Weights of a small GPT-style language model, trained from scratch on English Wikipedia: 2.23M parameters.
Each number is 128 + 24 x the weight over its row's rms, rounded and kept within 0 to 255. Layers, rows and columns count from 0. Numbers have three digits each. The size before them is the row's rms in percent of the matrix's.

# q: layer 6 attention query, 96x96, rms 0.22, rows 0-95, columns 64-95
# k: layer 6 attention key, 96x96, rms 0.207, rows 0-95, columns 64-95
# v: layer 6 attention value, 96x96, rms 0.224, rows 0-83, columns 64-95
# o: layer 6 attention output (transposed), 96x96, rms 0.192, rows 0-83, columns 64-95
q0 094:052095135111109144133096133140119103127118154131152130153152142116133149130128116080156127146207
k0 095:139122108152133154151126136121125126180148109138131123105121136074135171101131131157125099142093
q1 108:137166112169126141156127153182132105187139093147180156107147149117120109107094139131111132131128
k1 100:104127146155115161160153136128121095161115128151142128124188163108125088093097143075160110125131
q2 100:128130136146127107177125084159134132123119116118151112141094119153101089107117153170144128137108
k2 099:100088135162136135151161110142156144143099129136148132168145096126133083148135122130119149103160
q3 088:146108102105093085082146127130112164129140138120150140167136128149109123156145181134148153142114
k3 088:112110130160107143173137161135129181098107150147097154126109090162128121137151116180125150084075
q4 101:086124145140142126134111100136134124112148121142140090163120139148107178066144166112104152123156
k4 100:153088130159137114120127153139136112126179157100116124129159124088115168108099087141095132152102
q5 091:099158159158140109121127146108149117138123144137120127130130168103102096135083143120108138033127
k5 089:151092122156119106149141099132147098184130127123132129101117130085156143127083133110126089155198
q6 101:113108107107134122140138107181125136169152135132098130150127128102168106125143125136134138179132
k6 108:120122121103164145094137138119099134163132123125112124123132135064152143132118136134163172132077
q7 107:128096068152155103095126110129153109158155087126140119109133142136105130139112108125156152137133
k7 104:147108116143132130119127133174136089134094116143110098140124134120136153133085133126130171097135
q8 102:149129135139111156119087058112135134124157126150164140110097137153141124078144113120120100119146
k8 103:137192161114108135099107082098142124129116161100138108100128104105106119132145145111178123132123
q9 107:110130062141127118121118139154096135131164116089151093117120133171120137128146135109154173117115
k9 115:162099132134132133144102188180098121161131114126090116138139126157121156142099166109106160136131
q10 112:187133124106101139099111146152150129125108104124101125134121126147163128153138130115100114132118
k10 107:142150110127137128131145145128139151135125119100163143169052115163169121143122146099126138101173
q11 106:149176118134136165097120118164130148116135115131079144148140157130096109083180112126159131171153
k11 103:160095144129073164109096119144152098144149155066113131111154113113112156178153099130118155135150
q12 107:128151142138100108080144127096127101145133116127150098168115112127151092103153120116133129114120
k12 101:146179127125166147134115105105099125130146129093122134143110098113105096130142096155149145132083
q13 107:185117103122097089088129114159113103133094123132129111161101128116093151104111160111137108133170
k13 105:129101126104111126153120121095181149093099104105137120145140107163129124139119155139137140101118
q14 098:133132091158123109105103121084124143157136139153111155116149108098119166133119129051103175164155
k14 103:156127089113094142115115167131130120116094140119174102139122166152130120136117109094146131124124
q15 102:133153134119096123153091105130144135143113132125118119088146102172142164112116173125179131146100
k15 101:124129166129089226134098125135131127131127075115170121124117132096113143141127152090100088115170
q16 083:155125119098135142119126182130147146117153074125155111177151115167175116108140121122103162140101
k16 101:132079175143138137166082140127129128129136126092131132173139115154126149099092161149116166106083
q17 115:159152119172140122139108171128159119139108153146130095140158112156127139110138131109074107096123
k17 108:124178118147130115151122127086123152137128125121173112130131143188087155149110134116086139114140
q18 099:104134138134145166117127126111122151155174096125158106129094152102161160132137120128149130175122
k18 098:116101097131138185143101122117094169122143141162100119144112157073118088093158131118136115104118
q19 107:082140138092170125122134094155100145151163146140078162125109131113137080130176103128113121149163
k19 111:121123172082130176126113108140176124151134173095089098132125138092121074132102113145143136132106
q20 098:130092105159116125179139118133111119156124111172147149161139124131142135102119105146083127155119
k20 101:104087133119155129165176138119138152145098142146129133110120113157119126129145117110124129113097
q21 099:119124100184146116156106119160178159141132096133103152130101088129146120186100146172118083106162
k21 100:102167141145108098138147107102130137120149149182102135132126119061125120170137147106151143118150
q22 103:146108079133089155165108154146112136187152130115143125171147115144138153108116124088138103109132
k22 103:140117125103117128164118122123096169171125114169141091131129146138189125150126133121115125094124
q23 101:135126090111093131126162129175144182119083123135141141147159109148114139157140132127110109121154
k23 104:120064080155143113136143159149141120155065127155137139173168083169154150162128138104143110088159
q24 095:142120116126135154113133138142136122114149135081160096129098098111154109142156150094117153133163
k24 100:132173105103188106151144115130056142115107140128116156127112155119113130128164129133147114151087
q25 108:113097096084132145120118156120136094082129115147151106091104155112116147115109121145151117128106
k25 105:124132161134152110161150149104110145123140110124125111087091171175112121114098127125096155100107
q26 123:123179166080138127167095092122118151147134082139176104134121132128106176115116136154140122146147
k26 113:107147112159145160156090106118095101117128115116179095101142152113101110109133112104154117160105
q27 088:136096120121117114113127144077118149107145139112160156126121084163110123086091128137131148085108
k27 100:115126137168095090142123162119119110117094115153144143130119160148126098150140132107106153122086
q28 113:093155139114080146155153126108134134124137096143181130131131143128105101128134092104124146111098
k28 104:115124115161119134157100148078121105122091091163134139144118151160105108097129135113135101108130
q29 105:169167128128094118106133124144175097112103115122125091134117148142124162144110101104108137088114
k29 102:187119110104100119144155115104139102137155134115165093143130113176087123118111170184150133139105
q30 103:125124144164085131140097082090123111111150119143152148124110136126108143110124165122144106122104
k30 103:138127138134095132139102113117144195107079150166120126111154130130080151079150124121149105112144
q31 101:117156162122147155179142092104117120113112166081115140151123129174132119160103136171125166137167
k31 103:077111154147104112130117174116132146161123156133153125102102140067107138135127141131139121162156
v0 088:075129075135085124101155119140131146107187131156136171113138151116109157117100109134116132125122
o0 083:151140123154156131121111109121134132113153120112143146123121117154147125118170117100134106127086
v1 095:125112135150133128134168159149140103117090153090177073092122165139094153148135101165142150097107
o1 096:094143169100112134153107093136111138159116116121170119141103151117144130055140133119131127144141
v2 093:134130115121101134135129065133100094135155085158091073162078144150102157145142106163171136104138
o2 094:084161144135102122129129148132156144116075078111147138124132121156162125097077166113144119120134
v3 103:131161144097122141100133115117080114118124108151127130113123175152157151137170117081132181063143
o3 104:115102125106136143131130100190146144165107123110144119165122112141164129128111172145101145132107
v4 110:133093124141135132113127176138147147180136133126144115063145113118181103175132102165126087147106
o4 104:159077146083100131120140138106141144131135143122129127106124117142095150126150130095118121135141
v5 096:130072105133113119130148163122095142144114124148116108089121113130107170150104094148132146155151
o5 102:113163127107157118121144106105082129107120155132140141142141161108115112130158126122136109172101
v6 095:133129147150142087140125148082128150157132095165132128109156114108137158131120121144142118113151
o6 086:110096174136112131111098077082133143104132173155112131167126153130120100099116147163111103161118
v7 097:113121143128109138128133122129115150145087116151147159129157134139119118114152082148103150137142
o7 102:117154113148163132209127114135082143155151128139156144112143142118130114161092142141121110145121
v8 092:136086089170130157067131116160105133140113106141147121131124117127124101100167123125106131191127
o8 089:135120139092098109163165111095128130089110130094082147124126147080160146173112126124179121138129
v9 093:146137144112105141128094085109160117136167135125171122139148107143150152100140177112143091147152
o9 094:141105083160126139116108133132114109105100122090137100157147103175160114119129076128087179132123
v10 097:097117117106076135141099072138099069099148115149147151149145153132188139125136095107152142152133
o10 093:152112096119124124108088112128158138118127153120113138109151086108164138149149116109126123118157
v11 099:106132157125116144135111128140083081109158125148128158107170123107166127139173101157130128126182
o11 104:115145098157100117124141163105135160144108144138125101143133118147157149128117141139121105142147
v12 099:086108125077129127113118118106141123125147096177178096107098140165179108132170141143148128135151
o12 096:120155103067091160122183118125134151140068120110120149126152114158154084176143146092142145132150
v13 107:119172082121113146073159183141179128120148140112117152113155158125130130134115126137118152145125
o13 106:165114161097132145138090088094154131125119109137124143124100080118183138068119115115160131158117
v14 095:159114103119110133129172140105130169164109167090139139075097138107114184144141176122156163148135
o14 098:123115135107154092142113098140106146069123108123139119144148169132104090142151117168138136092114
v15 092:114120148096121142121117154148169147109157125080145081118162145115164089149108091147095104153130
o15 087:135069124155124138133116119101101114144153172131136137128132113135129120131145100099113126161141
v16 106:093121121134122089134125158070101141146128147095116121099126093141128137138153136141164142135110
o16 112:100148130108174127087169122125158154110110137146117146142109153099076080157158116160143132133172
v17 105:082109116134122112120187134124119146111111114126095140131148132114129144126174122125123169111139
o17 097:133153168125138115148104101136146144184157116166087129146094135116147084145096153138101132110105
v18 098:147130129126125119160141096103152132129142099176114119130155109156126101119148115138141149154120
o18 100:137140096110085147108130196140136161151130129111155133172149102146131091134090153090122124111170
v19 093:105103112171094146129100169124135101140149104118147114151110136157136126137141170124103121121100
o19 096:075135149107106124136145129153126129092117170093125170091146097143115140116148112122145104153180
v20 104:146106097115115092128178113175119111134183090114122131098154134148098069125148171135132125128162
o20 108:146135180125135136153145135089131144130089149141164151133089166180133141128131120117079066097164
v21 089:095156158112072119126118117148150123110114132089099185139150115105126104185132120149118102129134
o21 084:186136068158159160128137123131136127113142107148158118097105087136168127140143091136118119120083
v22 098:129118169121100107135104112088130151112123134098083157118146127158128139146095118132129127126101
o22 105:152122116181161132136133117120111134135131114165100140156156140109132076130117126114155111134091
v23 097:115127114137152098138134167127113149066146075112159168122173126099133131155157116177130117140158
o23 100:126149107111129124107132128095124164146111171140160133142116107148125126124108116095154096116145
v24 098:138141147125089133164112117109117104202103136145129120123099166112147143179172119118119135126170
o24 105:123136133111119127158185146150150118067120095128164115128128086175102141128140127147133107132092
v25 101:128136088171118107083116157161105123148104125144133129136112093149138119125165121086132127174118
o25 109:170187176098137132099169126152141118096133147131099146122122116151147136173123112147155119123166
v26 099:139126135126120162077103118159103153178148093127143114123156127114150144139104132124093130117129
o26 104:111063102119152125157164142120125127105139132148105119105100126142190104121127112124115112101097
v27 103:144120099123121086106093131080157109098081123142157167122093117133120139127109147111164081112175
o27 108:116138111155118102113180142121120140146137097104165130173163143142091074139172106105088146116126
v28 094:133115114149131116153153110134140121119116093140096068150162138150137159108089136093121139136141
o28 103:141136134099148133118152166175084158138142153116086134133142137138137157138140109146081131153132
v29 100:098134121135106089116124150133139122119126101141106179115111161106122197121156115081125134130182
o29 098:132134118115188087126136122119118121159115153146141111207132108119162098114135124166134121135102
v30 099:097119131127145120099097140120128103134123115191081141120177118116125133122136163137149065145140
o30 095:139108101153085097115136144142123147137093135120123112127116121178142122163122116123080118130110
v31 111:157151157125103105096151156086089155152157150117132091115125116131140149099117139093105169123158
o31 115:085087143138190143092202122156158119092123127136115133140131122122183168164117138129123145108122
q32 104:130173116171135073091143154131126087112120158143100116124119136118107126153162147110128131112123
k32 103:159221135117152111084103117115135153101125132110165111150124155116106142108186107135123135132092
q33 087:081145122130145111168146180134146089139138124125098097114150129080131133158123137134138179174114
k33 094:125187169113126129145147152140080109139134125121120123135121130132114137118124093149106108135127
q34 095:143119146154118149089137134127162092159111106150128152100133137121117076143089127128098127082126
k34 091:099149139177084133179146096094118123133089138114136141091123142167140154159074114112137122136162
q35 077:143101139124076154088083145142151165116118154128119103126119104140133132113123166132151132109095
k35 091:105119145149128113139150101152156165078161110145126125100135150146099102137148142172126143133080
q36 086:120087142141133110107142153130114135115133127170116089129126124086111135136156137166169151148081
k36 080:087154148145161154144133146137146126136139122112081112097130137179113087177156133118083158138133
q37 086:118119149136154149115184110131124134125123133114138113138173093126118141138109139112115134162151
k37 093:151092117125132106125114092150133149131091148143111107106151131132131118152150123109107106179146
q38 086:140081130088163106071103151131114145143165138092080143157125119114141129090145149133131155120131
k38 099:174116106093158099118096135154125108116140114141123113128124114162135175106195117155109157129132
q39 084:164175168096160133122112139133105160112125129083100111081091160149090124137131171105137145111130
k39 088:148136157140114067114081119116114158159192139114126108136139111145066136156151138146102136107168
q40 096:148130102129113155167101140182155134128105150158086109130117116123128143149129106156144098134138
k40 101:165195133142130101118161109127131123133130110150133115153154136149140126126163126141122165116132
q41 085:108139079132117076135143136134095155129126139135093166143155141128146168110070103124127118127122
k41 089:122101089182114098142133161126137100120097129151157138115150095130120137110095131141125172083144
q42 111:116151108132117101151143156160102093149179114111106147127145173123100132194115138119137176137100
k42 114:138129161141150144131142150149067099089129102112136117125125137106124136124115128080119141119122
q43 121:139148153091119098090120159124120132132133114108135108151153144127106147133188128124128127139086
k43 122:163137137087127142132103132148081127101144106124104094132070138148124111102137115138101159141095
q44 093:100155142128098100122137079110107130100130109132139127138122140111179088104109121124120168082086
k44 086:084137144109131156125148167132142161143080111162142118122145106117138118128108119100166076110145
q45 092:132121116114099111106149132133134138126132084120172113117090123133112111091074163100138119158136
k45 093:126114158099161118153145109071125086137165129141159149106149096133140143122089116133131129130120
q46 075:144096137139118139157115071125117129163111132158125119160141120120130119078135132167106116082140
k46 074:118114115143110102122067124112175140154149169163088122084116156175151164107101138117132118164103
q47 092:152119128123115131181141145131137081114136169149117140122143139117132154086103144123135168142109
k47 090:186169116131136123131121129119150117153122129094134100102132137155139158151157144144187116113152
q48 091:140109109126161098140148127141134102129083154136133095166120109121151128131095117135108129131142
k48 098:096135110163110121124133085131132111147112123125160143100135106108096101149117140127124118118172
q49 083:132141118117125147133134142121159134095113122081155146117143150128142151110110076094101120146116
k49 089:103161108162142143158099118086144103130112105121127107142108127105104113180099145140159102088146
q50 092:108095141118144161119135072120187122124158155107111114174126107120100101141125117156105116123125
k50 091:098127104111175115120186138110093107090128110139120137120168130112132150149138084116148111121127
q51 107:043116153122157163188099130109098124153169125142156150149123125115146098114093145105129117120142
k51 111:139104139125145136115125130149094129132142134128119162094129151110155115123129151108153076140137
q52 095:106102129116136093168118116133116149102089166132140159104132077128140134121167138155146097168136
k52 092:126163092145106131119121105084125140136144089089148135126139098126100124129103124127167124138128
q53 091:159170115145180154125121087153122134108160141118114106071135141130114142103144110133137133123124
k53 087:150162161157122143112116093152148089141123129131128146186169128118089103164140145126140101115162
q54 091:134128120128113160177110159121125089128147116152124121084141111143083122114142144124135120120112
k54 086:118143156127106104140167128078132113119121140140079132132117099217136125127122114116119138107129
q55 100:095155112127120131137140120121150106080115107113178107167110124162120165089157166146147149131164
k55 100:115114138085122133142122112113191092122132125157123100143126112119084138125088111126137108124154
q56 092:123129104098084130082149102118106131153154124122158112134132131106149129084135126092131136178136
k56 093:114112090110167124159155051121100116104131116123129166170130113105119098104116073118147118124097
q57 097:141098133159119159136088132136132143158125110148131135122097148111089144054128153137192103123112
k57 095:125206168132137152121129118112135149115133161119107140095110176162142122160127125171118168098099
q58 097:117147132092087156118127159138145099141117054112168117118141167122138114143116109116178132099095
k58 105:095135141101118125153143141139145146147152092076134146151095135112179123126116149135129118106087
q59 094:134084129099123153137143139156137127117122153114123133141172093162110183135152129122095133135155
k59 093:109116116128088156143125092119096097146137125129146088125161135118115116112131120105136160166110
q60 102:140044097128112149140150152149132125115085098111120081106157116183168174138122128107112158108098
k60 105:136136099106138092127168188156112110145172091158118095106161148159111111122103134112121165144111
q61 103:162155131152056119134073139134133138123100101113143136078151186129161140109136125124156133119115
k61 094:118107126146149125160130143109129129153129129156109149168124097169111108168110106141125176113121
q62 093:120101184141149122132125119082132091134141191105147104125133106122096101135119111140117107127147
k62 099:127122128163104116165135105126138121098135166152139144132146112105107107101141138141127135148147
q63 084:092111137135136149146111113111126138154117159093120106107091100136211166117077142128099130174113
k63 100:133110139141142099124121144100117181135172129122120145114111106118072129089135171118151120133144
v32 090:136096126126120101156183095115111100117131103145133143129154140137104116137126107152116142111158
o32 079:146118150140113195147108138102156113140145092142135101116118114118140159082094136088131113140142
v33 102:088124135120114195121117161133132091140142151110156107135135137115147115117149093134129139085133
o33 086:125110108130139115146122080119127158151130132154142127088146108141128152126131118113159144170097
v34 118:083116131139146116161162103108128125139127113169159126143136178114110108093104100111158128101137
o34 106:128156104106099145124100106156141131138140126118143140116118117114158103139164153165157123153106
v35 104:120128109169087111154106159124178088122125173147142104132109121095125121114132134117126110152133
o35 092:098144123104175079049153153153134162106135103153127134109099129151149122136146164116130143111145
v36 097:141121100163109101143132134096089121123126087178129162151138139126133147146097137131094134174126
o36 095:134130140060142127093213122109166107092123137138125125144091115109129126157167100149126143097128
v37 094:172111133124168166083155124110120111109159118114172106092172156128106090089103124107108159173140
o37 078:078094150115074151186121161140137124159152152144096162170086104127164124131113139128126134111130
v38 096:085130119088098149134130129122089105152057163130148119158122144125129091102128093130125099135150
o38 090:150134134117127125152134132142114127150151123142116124100123121150148186130118110104136130148133
v39 110:124147137115085142120168105100150172167169124116114129150133097106085124138131124137081093131128
o39 108:115133127114140121133128114084126112100131104159199117147120096165096111138157127141131142114112
v40 101:129114127117139113152107144113116106091167148130090129133102118156103085106121107086136153081144
o40 094:103134095149111129097132116121131103130156112112165118141174138179170126123109132103109138134154
v41 103:108184111142107182121117129170159103129099159172159156128115097125143113127095152103129079135107
o41 095:170128133066142116115143162110136135116141129109124081134132117135102162124194109130120148142150
v42 108:092127111074149150128125137153190109088091176120120129166163157124097113135113081101096129102122
o42 096:223090132160131174099107104112130118126143131159121141113137115144152143133123152108152138170146
v43 101:148101129121118133107141129153125172096155125145160103117105116127053110135115121119159199133121
o43 090:038116134161129126144110077077128115174156122128134141172157137098138088115123133115115119139115
v44 091:142128156098151163157134131114130148108150174092135144130151114116129131158132135131124106137150
o44 085:103112147130111099102119123142107128169150118158104089103114141140090125123188116145108161104083
v45 105:115097125118123117137122136096146091111128115151147078110130106091106106121098138147155092159104
o45 085:145183115097087104110130134166127169142079133104146168123149132117129162113150172111178107139163
v46 105:122123144101116144108150131147081122130121144114163095161123093089134153112141073136136113120153
o46 097:107104131151185139146121102131116127191170119139077157135117185113153098128097147128143161127090
v47 102:108145135098154116080124120114131163087178187131150107130169115128151115108141163109100132159106
o47 092:146119112110107142139107157165132116137157133120106159092102147080088120150128132157149090109153
v48 106:114163131139154168148141108109117123145188119129159116144120132116092127114151108115139143134132
o48 093:094145118115112097116120127136093110131169117089150100090132123107112100126134112136128129171131
v49 097:135133125158141125106086099128129146163163138164131163139123112104129105126085096097143109125110
o49 092:143111120146135113110143123150135113123119165124117118173131124149164119144152120109122129151127
v50 108:147137096133128183153153098129146143175156125134101112116114137112125172157106126124167143157129
o50 099:080127185088133111115153101068125139123110123135149125180124076127106118110172135123128114163121
v51 095:134109169097150089137123143141138139147138137100128097156131131130112132175144097127140123120143
o51 083:106128125146159129173132117126057124152129125138135139107169121137149121130129135128101176142125
v52 104:115098073085127095156165129091130117132152125115102160106122086104108155127114136156145110137120
o52 099:107129147168120093177133128121147118098084103171146116162117134154131120109125147160093128119115
v53 093:102111094133144071174134121095132109099155128156174161137120148114107080135126134134120119123126
o53 080:149180170093110165139142112137109102144172089101108108136155127119147146134136111142139154150144
v54 109:131138139091107117158128092143134063113156143109095127149122119115124140161163141119120134165121
o54 093:144071127110129123130144180095111131150103155145111136101112132158171133068103132121106129144164
v55 102:115156158115151118161166081108142103095134131105139148124143158119140137151153111155106119144097
o55 095:136156134136127145126088102128122132108118115113177116125121127121106185099155118149185132099140
v56 097:156147150151120110134116112086135110113151160154116118093132119120162092143132132110106128137157
o56 085:102135133122183110115104142159125118140152108092147126134076144127152138083084157125124150096096
v57 109:138119130105135106137158093130130115160151131098127100132105183114097121147112117076128167132143
o57 102:096139139112143144160131153093109132109168113145121172134131142123155116138158125139148095129130
v58 098:153086106136119147142117166142149160117126097086132170125144115161126127109102140177138095121132
o58 091:126097132124111138098095109140156138111087111123147095139116126136111095079154110132108146119111
v59 102:088071116154154127122120155179168151108107130119124129105168104112139137074157132116115109130124
o59 089:153134111127133122130123097145158126131102113110114150117085152129163133149108163134149137104114
v60 101:098108110077130117126179130115121121138134145098126102136122095136091118166178137102160108142124
o60 095:141122140148137120145107123104118132121146111096163159125117187144096097121131147146115142122145
v61 105:170112129120097122163115090157105094136176139150095150139145150115163159107121140130117155161135
o61 103:142140134129132108158114148130118131172141148105132101115113121114165170154135126097089104132084
v62 097:152109166141164161154112164147107114131096134115142153151135095138108164151123096124117124108051
o62 094:125133094123151152103156123141117127122117182109088075087146134138132112122151131119103159153186
v63 098:120127138119112136102118162152183122181127145141147127099146135133121102133147118152139049069139
o63 085:165053097119137169130095132139120128106119134093129145139146118151152149130081121099125203155101
q64 113:103112164112127101102148140131155100124148096112156123155123113112128170117155098169115164142082
k64 106:107114158165125106117157098131167093105144123130114141145126116124098129110139099165140122135155
q65 101:080142109150146142197147116129109116109132121159159130146133160110156123153123139117134103159111
k65 101:137163105136149132188127098107127162107145113172160121183116148118128141135110148121143112144118
q66 105:096103088135196139159102147182150138129123087127098113150147130132146173129078151149136152159152
k66 096:088106084144170123166115137163127126137145102148110132171150132113166134124114162141118153150132
q67 103:068132088117138122070129122124132149113125156143130141114108101095106122159151102142133114147138
k67 102:123164079092170141109141101147089129162105150136139102113138126082152129108160126131150112124156
q68 095:136100101107101138176130148112125134139103117176138119128150150133156091102158144128122147127133
k68 094:102133085112142128178143141109140105118101107118157141149117135145118085115150136118136157122094
q69 104:122076128142114117131094117171145136104131131123128124148143135109118099134126130144138111119080
k69 104:146087128146111110141097145141115155135147117134141076145145102117081090124119134096122128094131
q70 102:153123118131146147150101120146152134079157121140157169143124085091122156145132119090139095128119
k70 101:163100119144107139141091098165156172121161125133139137171123104100136144133143108119129098113152
q71 105:141122133155142106170144136117111119160133119131113121134134147115152121088163130165133103158079
k71 102:163148156153161106125098104107110088176154107121112099146110139162112149105134167159117134133105
q72 106:116147143122102147105179144176163143145109087141131158163126094143159137115143118157138135148147
k72 105:116155123140139114130159156191160091115115100080088121121144121140133137114139142114161160121104
q73 101:152093141120081138128165111120193118115094137102122117173126105148087156122136150146121128115086
k73 105:151112124136100140119157118120160107114110111146122125172148131157117147090108112127118145105106
q74 096:103146154110111120158138162172102139127173127105172109102134125149112127110108162112080115135117
k74 097:092129149115076098166116108176114170105148122111151088129145127178104141111127154103096131163118
q75 113:159185171104122122081145130126172130117132148085147144106109143140084137133126123126127102171127
k75 110:150172156132116142116126137123175111134104150138130145140132131111098115123122123118162085149189
q76 110:095133148128174107131156101132148165151141136134128159131082137094092159131116145107126152140139
k76 100:095098175141119117155150093132136146151124146117140168110101127073092124135105160114157141141129
q77 101:176179144144134157137099106121127145157129076130110142157142130125143142099154137110153106105102
k77 100:141170147141146172113098110116150127120102100131132102133143166130120172155159135112128163128088
q78 100:088121094170142150170099103123096145159148102095128127125134167131124132143121128114099106137144
k78 105:095146143147105155149103129123113175156127157112099111131111161105110149104118107111073107115138
q79 111:129094136149106142170116134120127075139167099123079156072121157140124145138149110138156162091095
k79 098:142131145145120153113139139102158112103145094130110182102065168152131092127136117138132120118095
q80 101:164116100184171146103110155134127123188158127170137115156099132181151152139115132129104157160113
k80 099:121118126157148156127124155146126089197178144162153096190089126126163146136111120115108140130108
q81 109:089115156146130132120184128121109100096111178153136123142130158113133160134155196118154120139076
k81 107:102126161129135135119137130108125112095112166166135152124154141105124169138140185113164126145126
q82 102:116127122134119131169148158095132114116115127134112094146117107173135151124121112169104087070096
k82 103:121107139159130118173182134124136159121082127118144116122119107164123149134123138130079082136112
q83 105:138167106121112118157100120163099101147143124104104142125144147154152117081112149148123173120095
k83 108:089148136098123107124090168134099121117129118146165141173109136165091136121117154123105175126088
q84 094:130120120127131107087120074145165128129118157154180133126112097173099134189088120167124128146111
k84 091:095143116164173076115131141176120105082127126113166125140135157114131124138136106147114097144111
q85 100:147148162116145143160133160130103121112107104121162070157164165133071141134121138140127116115163
k85 103:118131145119106137109146127115099147107121133126158138175141129148104124080145140152098139125130
q86 106:141094122135167145157107098084133109077114138105144145119120120128097133136081129132131141134106
k86 108:112104088148153126156098132089132097104125096141158140101158122112106154124150098096149126157147
q87 097:123132148115121176128159155072126075094101112148119148100134121139122134069108127162125172126135
k87 099:127105157127107133118109153092161112119107137141100102115110123107087151115123147127096142149176
q88 117:143093086132143134109125097152196129111095111139181131114097132135112139179093112144158121154142
k88 117:106095107167093136108153105145160096129105120151135123110159135079142127163117112087133136133137
q89 103:138149118104106114128140162154142153133134168157155132111131102133177159160108128146131090083075
k89 097:144132120139114151140151153149134176118128187128143147111126100152141165123119130118124126117111
q90 099:159143159164142147112136133148140112124086114143164165094122136160119120166159111138128139074083
k90 093:128153119146136117145145109142128113159112127123170157116127118181131118146126139115136161061129
q91 112:136153120130133124134141182103165136110117084126141106166113127117098113159127166138101132087083
k91 105:135138103163155083150161154103128129110110079118169101166122144151127118154119156145111119090138
q92 096:167111094088145143122140121128122121151144155155112116153115144157126078178118124109146145117125
k92 099:135105122129136118142170128131115127151124161148116133096139107132125144150158112142148129134106
q93 095:123108107145087144112115103107169130134127137128128154133157166147097145096127160128095106080105
k93 100:118089098138100134153098110110119090171101112165125161108194147158108154108112178114089100108131
q94 098:108097096146129084137118113124114159083126160153125158168109142137125153133101086146146123106128
k94 097:127114108108135119096118095095096141103157169126135117122118136112156143128085108190123121096083
q95 104:113160122093088161102116083133137168088121150073111158155085128137156106147131150168151149164134
k95 100:137161147118081152135138145162120157113122133105091108124112156111149105131115153164148151145142
v64 098:136135114144165140122128120162166149106143098120176147150090138088122133147113161146119080119152
o64 106:118112099126114152124121127113102090141113133113086125088183131192150107098143094115118138112125
v65 088:142135197106140127136112127153134119136153136124142132109147120124147141137129124187127129126133
o65 103:111106083129130151167110154110117136159173126131103113114090153139137107123149111115110127105114
v66 100:165134104153166168135104139106123146110108125121139150150128146138136146155135120127154152105109
o66 105:115105156092111098148132168141117139156127163111138110126115082124138093107107110100120093112131
v67 098:121145131149100125140143097134116148130168189149161161132118137156090123138122149092126121119125
o67 099:133104114115176102115099143109151116113081097113086124137122111141159132096161088135144162139124
v68 101:110104113137115151130136150073101113137117124124123103138130192160092167082122151110132134115149
o68 104:131133127136109097112116132202178135110158099159129167144113070131135114155151113111138157092125
v69 103:120137102103162140112130112137148154156111132147135116185107144166123153130105102158133143127124
o69 115:166126135106113132151144129125132135133121115138104140094143110110119088131150148070106114113108
v70 106:105167145138115093122113110179103194126129131125109108130175118121150094109123136130092147105155
o70 115:176102123154149159129160140077160083091114131152142135109086145128104137135142116137152105121088
v71 095:153153122142080180120130154121085118095124148157161108137120122143117157158122115121113094103115
o71 099:124131132097161117128154093120145093161100080124106162105144130107158139103116129130158180148128
v72 100:133108138145126089134155120162147098076095167160176096136114137119130105146135091133135102097095
o72 110:106154130112120186162101150113133130169120108103100138131116166137118127109126153108107183138163
v73 100:160124138107147116152136143106114081144131156092147139104115156093141099142113183070124148156132
o73 103:136135118126142138154154139152139160092103103110125113126136107157136153115127089158097098067135
v74 100:090114124148148141162144146086145125100107102121095124119134114119092144070110140128116068121128
o74 114:190130110122126148121139155155118157131154157142125123132082117181162109163118132119151147149115
v75 098:089088128115113100166098109110139147136149101109138127165115140130126175132141134132107128125096
o75 111:183187125125128136113111170117125126141142127138122149111155095146157060123127132121150156139165
v76 105:156117108113116130126144126135128101090110107149070166170149109110114103133119139126147164082165
o76 113:089140149140170126138131112142107127162148142151129095094103125162118152149119114133106113134100
v77 099:114144100152151112160128140125105127111131169133168078131157119127130099095115150111106107200121
o77 107:145153141138097141073103117105161130153128102125082146123122141091136126127114105132160136105109
v78 100:159161113189079162158164154089118134178147106090091109155138124137118131083148142130111129141128
o78 109:091133112084137115108119106123133144094114136142154153084109098124143123169085107143142133124105
v79 096:125152129142148168127156103162149128148141141115107119129140149137124152126145135129149143130085
o79 110:138116132120108143120118139112115168096129129085116103159103125126139092116088095143121144125158
v80 092:125118089116048128151119132135125106119145144114155100153159137122096088127124178107131120133119
o80 100:110125162148215126119142106124166121111147127111141156135085120160164145111138056127142107133131
v81 108:099154154137132146094128172121139109100134119090113135102115126123130123104138124120118112157162
o81 115:122126063108145115138099090119101144152109140162162130120142136131130128143144151155120147097044
v82 097:148149130142124108086119132124089125165132124135143127092085138153132116119080124113131124135171
o82 099:115114122101131159141160119132141135072124097138155112151168108140118128126157136149123129113104
v83 097:120136143082080127106178156094149137116111156117125151132070106157130088143102133185107167125118
o83 102:115105118173142156154135096139107162141147134117128133094189119116153156137151111105112079125134